config.toml
n_layer = 8
d_model = 320
n_head = 5
n_kv_head = 1
head_dim = 64
d_mlp = 832
vocab_size = 2048
activation = "swiglu"
norm = "rmsnorm"
norm_place = "pre"
norm_eps = 1e-05
positions = "rope"
rope_base = 10000.0
rope_fraction = 1.0
qk_norm = false
attn_scale = 0.125
bias = "none"
tie_embeddings = false
parallel_block = false
init = "uniform"
init_std_qkv = 0.022
init_std_o = 0.0
init_std_up = 0.022
init_std_down = 0.0
optimizer = "muon"
lr = 0.00882
beta1 = 0.95
weight_decay = 0.015
lr_head = 0.00329
warmup_steps = 200
schedule = "wsd"
decay_fraction = 1.0
decay_shape = "linear"
final_lr_fraction = 0.0
batch_tokens = 16384
seq_len = 512
doc_mask = false
z_loss = 1e-05
train_tokens = 200900000
steps = 12262
dataset = "wikipedia_en"
Each number is 500 + 40 x the weight over the matrix's rms, rounded and kept within 0 to 999. Layers, rows and columns count from 0. Numbers have three digits each.

# layer 5 MLP up, 832x320, rms 0.128, rows 59-116, columns 160-239
515500492475533478479485515458457514549503522532463475430474519528467479479475505483441504453486525426503490511480475540546528548434504522525449481487560441488501510579506450536466408545514537434468469517544460447465557542543473515502470497
501580502549550564475518540455495507514530447426495474515514472512496501471497522423576500534540528499465534419463477529532474531511557579586482546513541470494540573554496546509423559520533479495415489473487510562533448490523481572522465481
513467521484405511488507477485518582454523489518595476540463511438586507466560496566558524453513515511438451480464548484508519442494578527505482459456507548492524484462485523485510514455486450455528487538496464478495405492535442519545579529
532460512562461549456510463509457497424521529463552496391469509503519601476497461424504562553452525491567535535509566499544595537510545492533512512550534532514493503548475529479484469459519465461492504484514547517503533515467537543406517459
495525466396571510486480503534388445431473535549484527497462581448464482528432506480482447554556472519439497440485467511407348555500459503463456534475612447505474506407511474556444478512529451505513483606539539381562517446547536484493536507
577511438454430508555563536540473516454532554507477520465529503443530455477531557452535488528553493477547476471559422487492491451493552474541501393525541506497422590477521489535539576438530571498515543470525486442562468517516494531532470511
508482502571487486506496523538566535502502494487502518519532479449515551508503526498491541497402522472467433446505456515579471532420519473431485421529534485499536475427410458506462451544481421482465449487457520516464415441504519499507417523
505481490480489479436506521505506552542542416509484534536504469507519488582491459583506517514457521566479521537506473520594537466477525522470489526485511437482484500415552552533514513571530504441475500516525469497508501534501486524464477492
569506509461420443496377592458476492418560556547471504456523446466518514501524505504411571484521543499447552466438522555463520528523478486487458488553484454536569547454447521460463516546464518474498478535578526547460578424572442513492533402
466516581512455474519474482454501512513384539504493533455465464431492575446479559534464453556453436555531523551511552520557541501549475534458592551562566512533536440509437532447468527479449530485466482430495522544489511541478399523440542407
489486541465514538458468470483418483523548467493482523537484490416502486432592439465530493468452477542441494493555515516461528499432568445501474471484524497438594501533519504478504517495521473455523498508499501496544534455490498522533494534
480498443533431539491450446472510493533523517461613479565520448466433515519507495499449598488471501493477449525512554553520491462504520473491531445491461495536475493554464484467516528497533497473417485507514464502534481554504487483512518453
526530522514460564461532443452569471548520497549478514505408526495510518543526546506462469466492536478451490486451482507530535569350520490469449429521473477543534523521525562502482479540562513514496475583483494518474455496499438479400521507
468524464515534505476513468450561499555515479481559575451513578512528535535572543519577537480511549377461563501555492503455536468538475515482517564507521552498527480506449540537500519519565467489447459489453474478541518448500472478457492444
466473514484533546541521509523473542478481494462507490527518511493503509454514548521510503472512506489498498464528504479497468438503499503518464534496492507483478504430456523513485492479517513541492530542506487532517545443467512464483502497
459465443516434474519558432492506559525453492482490446491470460535482519542549514458479579546536510583536407501486454466488517540503528550466443482522447457490565521443443519514420445505521506461435462461533528477511467492496537456451544480
448544516554504459492528519521526460440460373525461537500429532626498528476551523491542464439475566415494527482554452465472471454451527524492537466475528448463547545443521549454485517518449522538558530525511470481549469511465514490478505510
495486511482548528445445510441445501527518508531557557496456484523541493514542404530625507539511455518475450497475543515450475563561388531556505454480479473453530457436441455433525472511599435554538471453494474545528438541470524450457521470
435475500512457576599521550467447504511466511544489480523466492518560527552552543485492493547483557498474559475471502618507476476463481504463486529517508531445529361409464521508533460472468469492482498514504408395487451443458542507523505525
481481540551495528451531522483524424492451526469515567513477576508411488473489519421451449582483521471496483485538461506564427514501442522486492499487438452514498513487475524495496505443482487537507470523493470496467523415562541531463424433
565480578451517526473490533509504510408598509486396474492513503546476509482488532462512439480464402543545464575538510508498431568524534518532429502456598465556459528458447498505451518533548515507555473531449524522480472432454534453518524464
529511479485491508501493526538514508497589459469525544537460487525496530443421530454444445493515528479465500453489489440506473495541446463496558421502504418554508535508417556530517442549528451539529509448441516484532511525569569509543470546
528525539504458518501563592537483494507469517523465521580503507480508499523509492535507534466563512485508469488448459509523566501514464506447458552454526562513530545521505495571470481434498534478534544543549512524496466476482498496519542480
419513567502456394459547568521430492562477577538503423551550493525497434504440512543537459572532544462512489492526475521491567477501478517481537458483522506516447493542483468487520473570527499435438547439506463525460513460501467493495548443
530482513483401461472428493498529486505546478465482475527538539532473496432574539617462561443532506481561550558534529536508400557460471493521485496475462555437499449540485520510474558551445439472487507545481467383538470477508555507444404481
460495537453488512423514449546563558504473461505466479398477495396473545499576483521413434538451459515559468456495502505509513469540476435448492485463477487575501564487592472513506562480578510463480487566572542552520415511491491510466493474
462515489498490467469488474565476494548518442436426420490482523492486508500546514486543480501562515462487494515492441453535558491471497461482421498516516481472538481531532500532509482496489569490519457507524502534507455510616508538467513510
533514537604533546500467531561552406471531545503467535471453455604466489559436504521467552478507502467501491424530497545520532497462517508516569487490553564530543513481508564493521499429515520563468506564439542536461487462555480493532522535
472529507434547535488478505535540488551489495505517479547539517570471471475456535481523485496569513488463484433547535500443540531505509520463469504406403522510447525526529513512457513559513447559538490505523508408426507522485549483454529538
472487507526539463511513470515522494514484526500585522535532505598526526465461528452457484502447504511574519427535464517531557493538519500473541403450491524563428391449491535531482494510504484533493494529537495540472493527478500529577527501
482507432513458490486515530566445499517497517482452516472451480500521464492532489479552530476549466493461486442508409448515520507575528544514499451512504546540469470534473510519543438540568530504510465454483512566468498505515564467512490489
507587516558604464488524439469502474531534552500460482516451514504496464527555482456442534501500543495506469474557474515504503540467528461490479425490516519464446460509466545538436454551433486481460538508470518572506501507509478528549463489
480561520422528501495557525487477479540501499446475555487422527521513498590492430603482467482436495431470490502577545578490464508515511518519472506518549477455446458495483513485512522511539427516534557519439482473407493455498492533493490393
518476500501544448526475516513528606549549509543468530486516472564483479512462423543482476504458554418491454518489488465465542516500625482487472519465392503502455416524486509490556461520537549472502561475523474488533456455453476573462471518
446505446524454502489522497523455473436539455511534521529480470576513523529434511450473474510451483518588446463413541513525508512502585473534498516537479477475470493512464478467489462486495519532487485499478467445525501544475491519500463522
489533508486494510507500507502487456504535513538496490506533487492538497490540515546450496462530487535470522441502449492518562511534480487538473382472466533543531492474544443541441492473502484534485470444532490431478518528468514516496472420
505471455522508493498510531443496524512435535485522506504533512508541439517520500541458473515491543520506508468498555502578501517487512540505505506448512505585512434450496498429488613518475455495484467394475450458455492525460550446554509503
390451581426482559483510509473526478589501502529454475511475534529481512516493475526495593418524421495448528484450429430510579534453548513472541494515491496547498499586454482512582499482537474516484511474507528461564482416504529488494476464
447523475461490507498505449576492562567486508602481511502526424509494513465430537499545507565475541453426491516400429521533513531475576539585558541453552506502486525563510497494511501519452532448432628480436553429507423585489491477499581557
551510581455435535555526530526509537463534563494499507458579466500451565450485509528554492524617507388443530506512410535490495509495426504494535534480401539478477507433453487527543398412548578448658489512374467451520416404411539543479518550
570500510574496497462428434538441541494498496444546501468470449444474469530493509446488514586551481430448544473532465435532546449525458449489504514469472510396506524488488531563444465467465487492444526523522428524427460528527446479483476524
561472519479618496522527498502505482475579526510471464524511491458549463534503459455557510576464476459474464477506583479540539496528527539574577459513421502591471454504541487472568434480481447535431511530520592503521508538485517512561479469
529495539519455531492559588505495518457521519472546540482515482356441454491545493509506453527514377499516525473439496491506545466463565569492509516511514463505527453513521494526603478477515521464458480501535550506497484536490519514477503445
471511435492538440504512494537510528477505540468447458459533472544437473530532456487504477568475520542444455464472456503500507490440492566478513562624452480504531498473536539552508501475487520563501521500428515513515470486560482450459464540
490501487529517490506432433469564466454465522494464416491458456491497470424515387539471456533485510518435460582448431542526510404519555577423438522521537458450468494445479511529491534469449505483491527509541533511461549522511484425599513465
523484459522508444447509465518569489599523549451491462458498530518482442572471487533566432515530589456453487536500484511474440512507512446477576520583576479524562464438509463510509496516422508480509517485496485508443504508520481491502512497
514451520465551424464504447479464425562514528500497576457531543522467464510501491525523524529507538528480520510601550412524504512495506477537500467468476489481501479500444524520524537516483490496476485466486506464488588508511500571465539428
437469444526483452490557516491517578449506515572439526510520505423500493419549563529453486465402505413496492506520523533525524479521499528483533530466406405497504447541511468494446520507471439545551550479516506549535505451482472539510538519
427529552538537540436449527514439471530453426498503441502562466486416506482578538527523460516422519465484522570481492476504514488503469476478540453473553533459464473507535529527512499466538461508541522486486440409554457525494471531474455540
538562558493504518524546468498529476485450449526501492487458542520534449460464529507520519521473537471491477480477476545533436538510518505464567468460485476541507447465447512494556545478496545484492477527520461533411511537478495457468498498
471487495486388504510549536533431434541533519535523502438516419503523482525532514529525482504488450515530425398437528509496477438534570524519412475486598488503429446476529492517483510518502590576516455474515438481534502463440482461506544547
490493446557469446531523516523513520544560431487528472492503472558512444564477480572559489511520532525519526485520586451533440513565506520540563556463510495523490558588567477539425514534533518502536474479500593524500457424495453488507537570
507555517460536445450411497472449555487577574538535579441514541523452523527439489498536534487520534533425438519514498489460418494480510532489514448417554547549475555531473484501463471368571534414457536532569495418593464545503478563530511525
613507535478502491500577429580472511497520588478484545505491478511389459502521520532492480495596485403506529599500527569487554490576534496546495513444533510484488508414507526465534573470484465497476471582471430509512566529579468486566557529
512493504535539553493469526504503539517492620443470489539560503474490498467609568457492495551503468493552456503570524500508500501469576483491501593527522503513436538505531510495482520486471484452526509490527449475491544510485478475499486495
501513510416522561468448461579488492513448484465510552542476460444464538444529509469531577512485500403514484530440386464427547471485426538448500423524536538496526485531480549488477510489512441550485439571519588536510509422499520473500512442
455510475532539523524485496474450506501509451536480518576524558480520501543558473559474533552463551405480489521543524443523427516463505453467487497424559521437571528585639503556502456507567465546511509498519478454532473477503488464513506509
475505454514504438476528499555517483484516504433461552474550475486462443477471469453444530453448495529575503415530474433552517457480526544501503521508618526494519430535455483508519514453528499482540551514533471516541534506525521397505487432
# layer 5 MLP down (transposed), 832x320, rms 0.0476, rows 59-116, columns 160-239
507512448452458506426591497456502524592483481534575476431506426547519504489479480530480486525413561452490526439472528465466461569464506405426556461481519494569530462411536490557525564501483594605507469521497499479459546563488476483494575479
466454516474529551537489484476463510493534506458451488456563547559491584530541507473425448533482453553440603481527582506489547551533532523486472482466516553547556456459452511458510553510514528507482471436484533561492511487489453581463477529
502527495462471445469544553466520401430528517507504469541530586453486497519473524578557545449530472518485467475495486523414501472454472510518480476510491580510517512472475493499439535483428480460536444436470482519551534474447435556508490434
506531489492507552447471550513531505466456519511509531452533490473430430538462529514464527492483539531529472452535485554558529460553433527410501503559517555403546541436535513534487410488489446557442518613504549520472602487486493508499505548
516523447464507499405482526509462476490466518476498444594522497505491518489425529487544494490448459577601543533488523494561557528496505472518501509397484540473540508547390515477484544487466506436557510459468500435467449478449484493414484499
532496557433531483536487504481502540529510517443454521480510499535521503568524564438531462512478513466564466531509478508465489502486461531556458470518558588507508546479479512431467426458443523533485557428419598513542504495530492467538462529
446440486563489522457493481528398491504502443488473480498471533530548449489500418544510417536429496515504453517494419533494519535476546473503441468547469513489492462453509509438523505533505441445442581493505541523467484514537479524485513486
567459514556492485460505445558492584500510532567511520423514482468480486523541491486497550527478470502449567550461485465521506536503468474504517537493511465516497518475489503453484534490564489544538459523536450490483446534469516476465536514
492555553453490497483487466484457415558513482498518474438461430513434471472519532541489524537481451594499544527500568535476550518527561483435550430524419474513561406520485532532550501528452511517484540510478444442462481459636522569463562533
459546499544596452507435527577541519431507503457550556554520481504505524480445508531462528496567514470486407532422537536515496529504528551537547480566511537476457486465483529548468500463496550555479542498554496529514553555466556532509505506
494503489580544472507423524452491547525566488549503564460500489481523478533505522490483481513542510473516525496541481484547554449517458453556539545495491452458497455538492495433524493534464535495456470461560444555466474574515512496505528481
478509501566534484479506407464495495486506593536508458543526528510481482510510538515476511491517495496529479473471514552416446552510416511497520493506535531475460487529440497506503514484497469499421509469486507588473567521449525513481542434
526534541472498482521497497527441515537492455502531477570513415538523483537482541473516482546493466480544502490426406414449567477465382478471519523466498528501499526592463485520484506450436513571531480548536488529539474470446507502530570443
511537492496595470502499502567465521586524460505479502492481458574466508559511535508429468508483479462445508525516435507409531512454465431510502480522423525410541537539473536501535557516462482492450486511455431557474470549444548465515488542
433517497479479528442481460509485518466515506491494504508514476480485513530506500540437540489502494455487540461517479467465519512534543508473489508491464535546513495477489524449479525480518467522498502505505529534475496505531491508496524528
550505543539528466482466543568563473467535509551500491480542485519483520574537552470490520478472512506432418464528424469506524473543462553511501454446422442482494496552461483503474491522521604523471508476474450498509469471492509526497449506
548537522424520497456465459570467465523521493533453504551499477539552483556521512528526500448508504459459501482468463481463546494512490453494489480477467530476534532497522563540394510450514494480559491510476526421464514605606551475519527548
496498493484552484437467469485452436447502509532529470450477434509535525521454485472485503513522495596529459532448483490538451506553515472480520484467453524533514491543495482484515519568519442523512482477530489587543430483540505441411510488
524436450449486571546502486442447511479523488512509492554411492534519515414482492481475537534447481537426555571552506549570462516448489625472457537505482540471502500484499455533508409566539508553581508521480529447502499516522444537503472569
409552532394463427521459516509506449507553544421445424518496509521552415516495541546533504479524546445513476472441433413480510497507500557491477499462488490554536450531597471552483465557532478528540476516511559478511525488498484538505505495
540476522507529470455494429464611516517482532517445525581575493593504486511560591443429500500505441597506535500537551426545479568498460568443513457480459514546509468513514497524457472467490509501441533572549554536498487471499473481538487499
404513493477441476441511431436488498538483481484424483510424515461566533479570558562463526519516445559638566443525450560478582502569474449504468430475443453484499491538484481497519433488489565549541462435512495495452463474496429489382558512
509542594544526505519513450449521407410494516456486523594513559571541523449551546508483490518454420508484486506482497497528541548487489491497578501479418443440576523473434576502482420480504525488554472457486509402518538493448549526474556478
425545536470456492517528538539513525443535499516532509563516537595458523443533470519482469541519512511503528516544482468604570499451545548472569479566535441494465505573515512567468481418478495450473460525463492478511488458589439499538485450
487505534579471492519500476508508484500455520556506496556504527477576545499480522469471517537564511469548554507448477430531489448572513473476512530499431521484562446516555496449530570522499498472499491511496504552449451460531451532472513454
492467542476444529451587459496543510523508514512525521452481526457529546461467589496452512536517475472472480493503531537500526462540539535494484496502542556558487526431518430524478524490566532432509458481482515418504447520517540524523501479
425506458485453492480507500468566494499502485517549458471483468512510585476575547480517510482520443525409426565468458477497528502593522513498552453520450458503527471546459524486544513504472523498477616448504498530531527542511506461521475480
510557496443493505484527518457467547475501554527479497506509515483517584518487512472511450481506475522499518483549508544546491470504499516467461486523557538454503465546502549534551540519499522508494488392437541471525521421477449552450437457
553482478557503497518477529498473530462469506480514462467614496482500542440433492461516581560525521531448452603466498441438476510553457485528530540498537489468517509490537516494444501514549575518466525515533505486475541475515540470459529439
523554544513534483540361461476562491568498512529513415543464513515518510454507503575528438493513498534460559536433547451499477532465579512409514567432498471542470454463588559515471537544488477510578531541449517494460478421516551518551510424
506504469507514507560507495502524533466475505539455493558483554479503518505490525503455564441429468544430504540533462429464549452499478401504549481553508517577472450537510474520553531509572501525537481506466557515495504529494546533433463462
539474512551501464480481471456428515418501518546561452536491483525544493543506474462527458499501597529462477546529562404487494521454519512473461515490442516484507519437524526510542566525475615451558462508517509571515532506530501540516517579
566514477436504485523507445483425533480519483544511484466480527475486458516428523489477561519485512447463443473514471499532472522511495594485528507465578524398451489480520576487561491503477517499542490482521504444451455472486474534407498479
557448546564485488485456558568548545472572515426525436533498453516487458513439465515451512484510541429430480531438437481494570477474537488378467544524557517481461508529554480519521478448536488481440463527496501515421448516431462524472492501
484479471551502525472530492508530497467489579455462500522464580484499526491487550503507487458502508473508498460524531430531493536497488573499530528459514534455489585476499454518573531538534509523447496472483581531487568499468451523504428454
522523513441509469523462452486474522499445451456514579443587558501571508581458473490508552542529517557428509557502501533507522503489502566486463489501460559469511478556488428463456474484565527460506487536538539611579498472523493524499463447
455482568509471545535517496464538450520465513473541484426527442513484521536484488477548515575543491586543506519469501536489494537494486447502470477576452533490540445548549537509496494504525510474475530531475502477499436514535453404486518541
490540575464521452516526428483468508529512563530457416508455511463495534473592514502604479465414455556463497511544462532434516435518520474551537483435471531476441528461478470542538436517448440465498457466459489455513480511552489529521458496
471603514449581488494529458464525528488574488402528499475507512466443517392511480483472477577451518483451535546508505432508485465487478471473432494530511521472511549430403485489476499556493458513467429522488511523496505535466464509509466533
470425510610486455538505534436495371551499499543491500507578446485460522460567532550473449497477538474496560518553480531502523507427490508460426425472539434519532557535517485477524514431492528533526551525474487512498573474477461490431470514
495516493537462569528438465540492559437450454506538451424384454521498547535590459517487486483518488464450502520541572562495492522541483518518534461555509554470515499515531532461457501452420522576482474466522449533594549502507535480515504488
435548495499530375510604464480530483469490483487492521564470479523497540461422500463419464457428448506586466549448544534530484488535560431501523465489464463531519528534490494564450534526426507475463503493445542520548450507537565481576559564
461546437446501477487501498543534516538499544490461534479513490490575504578529503543470520561464540512507480495552451526404489462485546542483455530540431504504487458543529485533564497556435475486508497458560454513491507508568478531486517542
484507528492498517520528473502587483536524516502566533465536420570497454436516523486478491509543537499451544440489521540450475498503484532494479500541467442539521553513478478554544524471530545519456494558559494536500581523548526488505495540
501505521532549522412525473529565522526473453540513534463485527494538522521518494482460463467508523601510482557485489464488506523485536457450504451437508511551588459492479531460521518530530529488481559513480436578398485542480529551438511507
524550533492477570474486504447518494450533561534490461448500531483482506529431545519531534453527570469401484471445487461554475455461536470561568459506498537429489593531500590482533533529483514536525554533501526410532526531496504467448482523
485453507531526449503555476490538563501475525471474491517434448493537449462521505459413529458556543489533510515412519533533484535483466536518483508526517457504481528514459482459567468435499544511425429504507482481448472489494478477542511541
490478512454483464470530533503606488478566560536520530530520548497487417544474531488449414537532488477499489475455498557548479451444442494506529501484424518494451526446515423515493527504521506512449549568561487555512488549531569372492590508
403475490482522520485469542446564562556549451523527499488408481412487512573596467468544500504469542565538544581477573517496506459508486517542522540484517506491519428488551469542472534484590444570496490516429544524469561523525469524506522528
538480535455467539591487462582540561515439509553443540489504444573532457470537516576504513503453469491470465508454542485462510554467441489486540459522519507533533510474519464487537440544443504529514535517493565468546539571506473456484539493
481529512464486440465533473476529463534522514481453416501403582575487493611499462508490498480503484475473500529560484536539418447528496423435460536490433496531495469482503519494524508451508476416528475471465524475494437488429510557495465524
519545577527485511479517482514486567488553503464576523540564484527466432562553490498505553522466528440476509478528508529513487486525485532427500467478462486500480499511553541568530523540445503542419495463496491501575477462548462491508494472
491594464489572563476495397513581564518554432477456559414411589494529458483426506478514506464466448534485493566452476530482527592552524444499478523501548564598562546465500453555514449504506495525494472423511477531477528461532510535477491481
470450566460533501519476478590525438511548432483518510550519538477551530487496489521543515521608522483499471475443531486578432502522438515525584531496508536444496402473556455482516532399542498592509486554442411498515547498506475462483519461
497427475548547533433544546468521499526436487465455485501457493539496456525509511502528502529561525487436536482494433454487509478502571435454481508458421494471464482484504587449440431490561502545554508508566536467503554575502461544509430527
583617451484467455542495507587470473522516513438541497497590483509537524519537519388490491427458472589496502444465506541528599452480506435507453512537516497466510500572466496540546505510502504458539477547560462514436532588456558472498541526
472557506512489478487559527514520498510439474512552537536470481478569507516524520536460513489526498429507506534514495585486557481552467433477520475545519578583520469514494520455519457511468551488446531537473449527474531468554522490465467499
600511533468505571475512516492491506490467456521485464447459498525485570480507527530509493561540495519421443610424557570483515531505427522515492477472430446532504596437541522491522516572466503589464405508440496521485435579516478549530541579
# layer 5 MLP gate, 832x320, rms 0.121, rows 60-116, columns 160-239
462444494481507445558400545512473494486496508540453453540491508502488487487540506543471584463547471484501454488494525495439482487455459492431474518494496495434473460416516511517554480511497487552553484526443486513511559439509504542475553455
578493545533495507520483540484547506496512481503552477447517477511513523476528461536590464427452545483513423442481502527566491513486447541495541502546470525558525438442501473514508498462484452494541485438508466553551462411521531528424522445
544474479567520480480620553449497496466431510447503486499495487456484483491484506515426493591498428473434539557408517546438496425508525508453502465506538507479509497502458525532476528416533541491487522579531599522466483483475481487517438586
470460445569476476492514512464488517509490542468476454463442443503504517580422518534454587475589557512414510402539499504603518480534539489602394545530546492494540481541472555465507520523480495460461512535477595487495518505545463494469415513
449451488568490554525451577493609472560543482458518487441451512515454498430500405449569508425493518444459499558481516482519452484496523542386512534537500469539479528479455479507534482512456512459485448504448453538407483491508488544570567420
433449487458444489440495472486574535546516513500404443525583462500475540440436492463490521543503460463399541480495510441476538514434516432477512495488435479491471486458504572509453431534444500500491476495436553537480471462438509501448526469
518495562468494513486581525552503519469484478466470469502445584544443494520484456528536473565456499518539506508502481514508506500496536470489464526534538492607532491533501473489554490501530520539469539520515487477524500497461512490459509510
479494531533583410532525485502524528513508549477519562538545499515425565444523468564534566469426458479520444557567544529519523392397578495584533485451560449458572491556520537404478473542494528528530555432476555506521468489508455437458523523
571501522530490570523479528513508504451525569476461483454410541524455480587527508521511522430498532559520516486553510458472574505451479614462511458547497510529548490478487483435485604515547499485505445499493480527548530547495508537485493546
452545494510433504496504558503455445513512504449506524505498491529537511498529531525441458538499440480454453531529472552473495503465537540477490523485477506479459507466505486510503516521497523481542487419547522531494465486459535519494507520
540485506554463463448508454528547488459448505526520438529537501531458494449509475497444533488547513490517497502580605469502484456551503502462531512552431516453483517499481506513508555504498540548437476485521430507488467456489471478495543451
475473517527527568430491531557519486510550504535560506509478464542506536519518561556457606462472564474493519505497514485484468494474491500510522470532553455485523416442456543539511418456541494466493521581475540528525488448497514539473517567
530565522465538545488455549611525469461532489507520470518498479491487466600454442499485474412513472445491533488483499560567564550544590501504478540423465562500492460540514546492532522495452555484518513469490481576522480543456504574493424509
520492495485488512516492503495489531560512506501500470479452502548537492503481511462543531505482517509514499499470527525493493526483471527497515526464542516490479478504489515519513454500499506499493456519493493486475432535515512497493500473
516449468507517521530519507559451459508569542511502527482518515482574568468524543558543474458482468521408437522534534537492503450467529531458499465490476441552475534503496450468574496428448502492528513517474529578533498531453462507540498487
526502502570477484484563508491507514478475527517465432501589549432518461486416451548449535584500466522501469518579491604493594536559485505604484571507510464475537476490539430461553569412565524558500516518492487573475518415524542563465488489
472428589495493505537446436466446542453506476449565468486599493498473510439476443553483512434568483503494565503533414453534458456438493546527536458466508545509448483438535451504538498511491495460538462519530502469513497461525468501495533548
540513541519517476501498467442472490523520492424505554505571448505452535578451492471458568441530543505490529462538507486523505523525540480612514421468536497444545544544550535478591441472437475489505553511469486527559566520522572545484432506
496488395476532487458518516510529512443460505477547495532386474451513496540471569476562510537493516456441486501497451474526489417498379540531471483497520448474496496487493521527527487428509514498541525429476521517547520464438530478494510432
460509568476497553548482491463563487511516498576488547522526517453565441546490491490550521575565494406584427516559491522477492468540561486552466511542488490559595553535484540496484534456484519491551521426505549496431503507448469477545496474
483513508487574445485571545494516433533554469528492569512536570478455565447489507509457482395475468544522463546522559492462502448525551501617476470423472485538473505518452563464485515430528537594477502536476455488485512477443590526569472522
474504466537504548459566556473489450540521452528465470468493502545548411448503464508452515446560488523501555497410506479556529516533459479434486462500540484573561450495507485458510519482443517452587498515536539487444449501529488501428527530
459491466535486545448539497442574512486503506398508557445426499477407484533454447488521514471555591559471546468452544445505506415520532504528571486532512410495458512512500496523554451467484538436515550468519448517469546498489492494493539623
491605494469472451504503495546457520442458570505459456475486456495462534526477476567518522467576489538525445436555478466609460557506517532524528574483557520567542475444515470528557511478509453559486520479496496469533465629443490469590468544
553413499517551492562513550453549468454450470483453524527548466454460459490444470595469492475499485483525440560436504485505546494468594414489508445508503443508441493508476517569445520430468508470505504543442428591504534494503517543432483600
497506494544413452493498432521556443461507491563448465418615510435476538466554502546566603487566465483536517471530528501523491534562507492493550407417539438481495572468555467498515511484468484507518492475473547478534453530506529469493456484
477517478478467428469432443549520494502460545517495417520515471478482513460489478547421505480534525529513543450483493507446522499460445559441451538494491554599476499555519471536533517536487510540506466467575501534544504482498600512548476511
446497575557639512494479511515454463517508570507482544546494520515546463516518540393418536444514547468535549436445439577501522474461501493533477490438466473513530454512510423445448441476510502500460455496454475529446554480473468500563465601
453530507465430564437536499503482521496470428467488481416561460523492509492461479510493538550510476498471455496536547449498445510430486505527482536559544444508553528515506512448549424481502507496506541491469415599493546457554500586518445481
499501553474544515448542514440528465473537506515524539501504549465485490508551503559469494527522516471490466513466519521521449453450448513508478506507466474521554587506510484466514588459456514433438588508493513502528555494524459532472476550
552472526579406493456477498533564544468460513578525530472537489459518515450502516484492459461497484531493483411466483462506487570515535486461495503477535477508543513578474460496500486469482468491453472488538532484495513575530474499520459513
527596488474514436478507497467507560486500520521489448450466545580462446510546412511463501466485540460471442513488491523519426525455545526519449495491479496481537496546476554481460561432494504545486483465481461520556517472503453534561520466
426473480546516468521523497525516547525528483513522534441496529545516446507484505538478535521530468488534567512498528466506493474491512404562508484496449458420470499524422529476548533469490457480537523492451553521571570513494514574529475477
506478478513482481514473487484446471455516475475534554464449507516491481528464435517469468528522506526522458519465529512521473481525495504484492474512445480475537521569496512529546480488529468538519427585510505499552466502540501518484551473
519420494565524518545491521491504534514518464527473513453516450452460516454538446483451466537512499521440472496507550526548544510514535508546546596512457503476469483467475517449522463526485466556447443567513562475505519509550490544523476452
512585461520523551506492552501493534554398515492497509553490478500551535512492459553434454525511569510481493484522452465499444525515484480482575518522571561501486529531442497473559476501475472494514460542464478558472528524507540533465490502
551453492572469466566501546513466488493539514524518509547524478553542467502497486466485567493521461455556496444478480456545499531509505514490504494494444607496500513542532453574380484481425528562534529455545492497536551477504499521460565480
541453502528537498515464483478522483536510521497525516609489477494511520488462529528513459462479561394501471548493496517535507508445523499455513483501566525511514455514553454548457512420586600433460560608425523405495482469503486496520528465
582572470494437490482500458496530515529436534433458473491507553508509571496500544500465541476447508489590503504506517481557527592642528471447542506518483458492510508503478452539522443589517406510522559421571454553472470565593483531554460494
455535439538493473578507510539490465499567466487478487485516516486520465490536485483412402449460509459528600548454467446533514559519593558504491539496535562486477521482508503473502531571499500557537458513505449484477487476485517525509447488
493416469482547529392485528529524437459569497496568477523445479484449535488511434524509502482511514597494500443526504586565528522470575493559530447478486454470516530415489485428555470599543399496524510484525487497498546500505498501528524499
504508450502519470490489494460475473466478477542497430493552495428508553487493516520507567478489471492494499508499573503510522507434455533471541472453518491469525524451525434598477519547486525442499506437447487450483528513495465512525585547
569500509418453505556524509481580471472508535555544488493474471544453408526546501552452545521538481491521465500519505438451487493534514530486484493416495474567464566519499466510495492454515483459469486521543476459470539490457505564536482483
603601480459416529441574559495567479557391608403523498472495455474483505458561489522483547536473562426524490421436547497555500518461518507500532456449537544490524501488484520476514495484612452486507559503496510519410431472531517500506536583
440481470523421544527465482524561564475559485442501547471496504538454541525439497436503506419506567497443529498460536513524553530513549511469480449543398542513431562568526460477477417514478492480461516499413465555482488467516487499520442479
533475462538557411490488454471496454527467505429534497506571446578482476493505564498530555466507510535550464442519469438531515563476502535497540509463432600563516472547503484571483502452497459546470546537531566500525476516505514444447484488
509512412529446558494487518480480551493556502514547546453512471548451473494519582492497471525456493488547550499475553459456509420479593468533534524465515488553517468589464513513577449535429512499499556553468485594476490514515473543496531554
529551512531503537493499517529538507555563547420529544483491578514421505479560436527445522495488566449545508464591510491455549404597508525495454445516434523473482480529475577488499502521437531539502467439511565528532447462548518484519473489
518531481494509419491525559461519445545403509507498568524540617472528490454510545496505549504451470531456488495504515484541482504446588494498533498533427516496492483511430569460473521495512578527476529433498482451491516443531511440516486422
519550419507528515442543448472541514480463487464495517466464497480504521528476485527511527492527541515486545470505532394513456502452496500527582447474473485536501477526485552518445533506496450600475441563471557553486431514543513483530415447
490532365491437498485454556430530522540488405520520475532476461452438568461483507508497463504515573487495484463441499544499510425538515532523486510540536463533480577561482455457525431512483437470505448512441525549508474515503512544429487469
525531468461521555488472489450528594520481557492556563532543437540516497529506531482516559487542538541484477409449553503488484482477556492538480453484560421523566485545495534489526456428548500523507549506544472474525519479523451455527520547
520545452456548491550466444443542501477433540568498455472527444462453500519492581473515489521521499558496507543462545486451431502454480503500502507469448540448555595542530499553559405567506515498528518503531459556508424522468517490556475467
503458505500439488541535473439473521439560463537482503512511469512511544494498467526485466512485515464472466499518448478503515550545508512514513424461474526588510496409519468570489531511501511474448546570535468498441560545572545503459506552
509515495508517591587508556556443497433468525492563493445560501447533464532481454546440511466469493487520555548577567462529481465541529507494618504519538440498466532536528492466541483539475373551569457539449455533470611543479541485492453495
538531431423530528474549509539448570459558466529527542567555459472509492446476502496526457499514508438420465550534515415625438443506486489543467555481534462465510486461460515521482444553535491538534540565502541486464541474499552494575485536
487527527519463452509538457469516493545533542476508550529520475457537497461508536510517511481526474535463554471552399494532512561522556478483531535509516533464542418560464454506537436486545468445516506551572484480465534551472593464478523424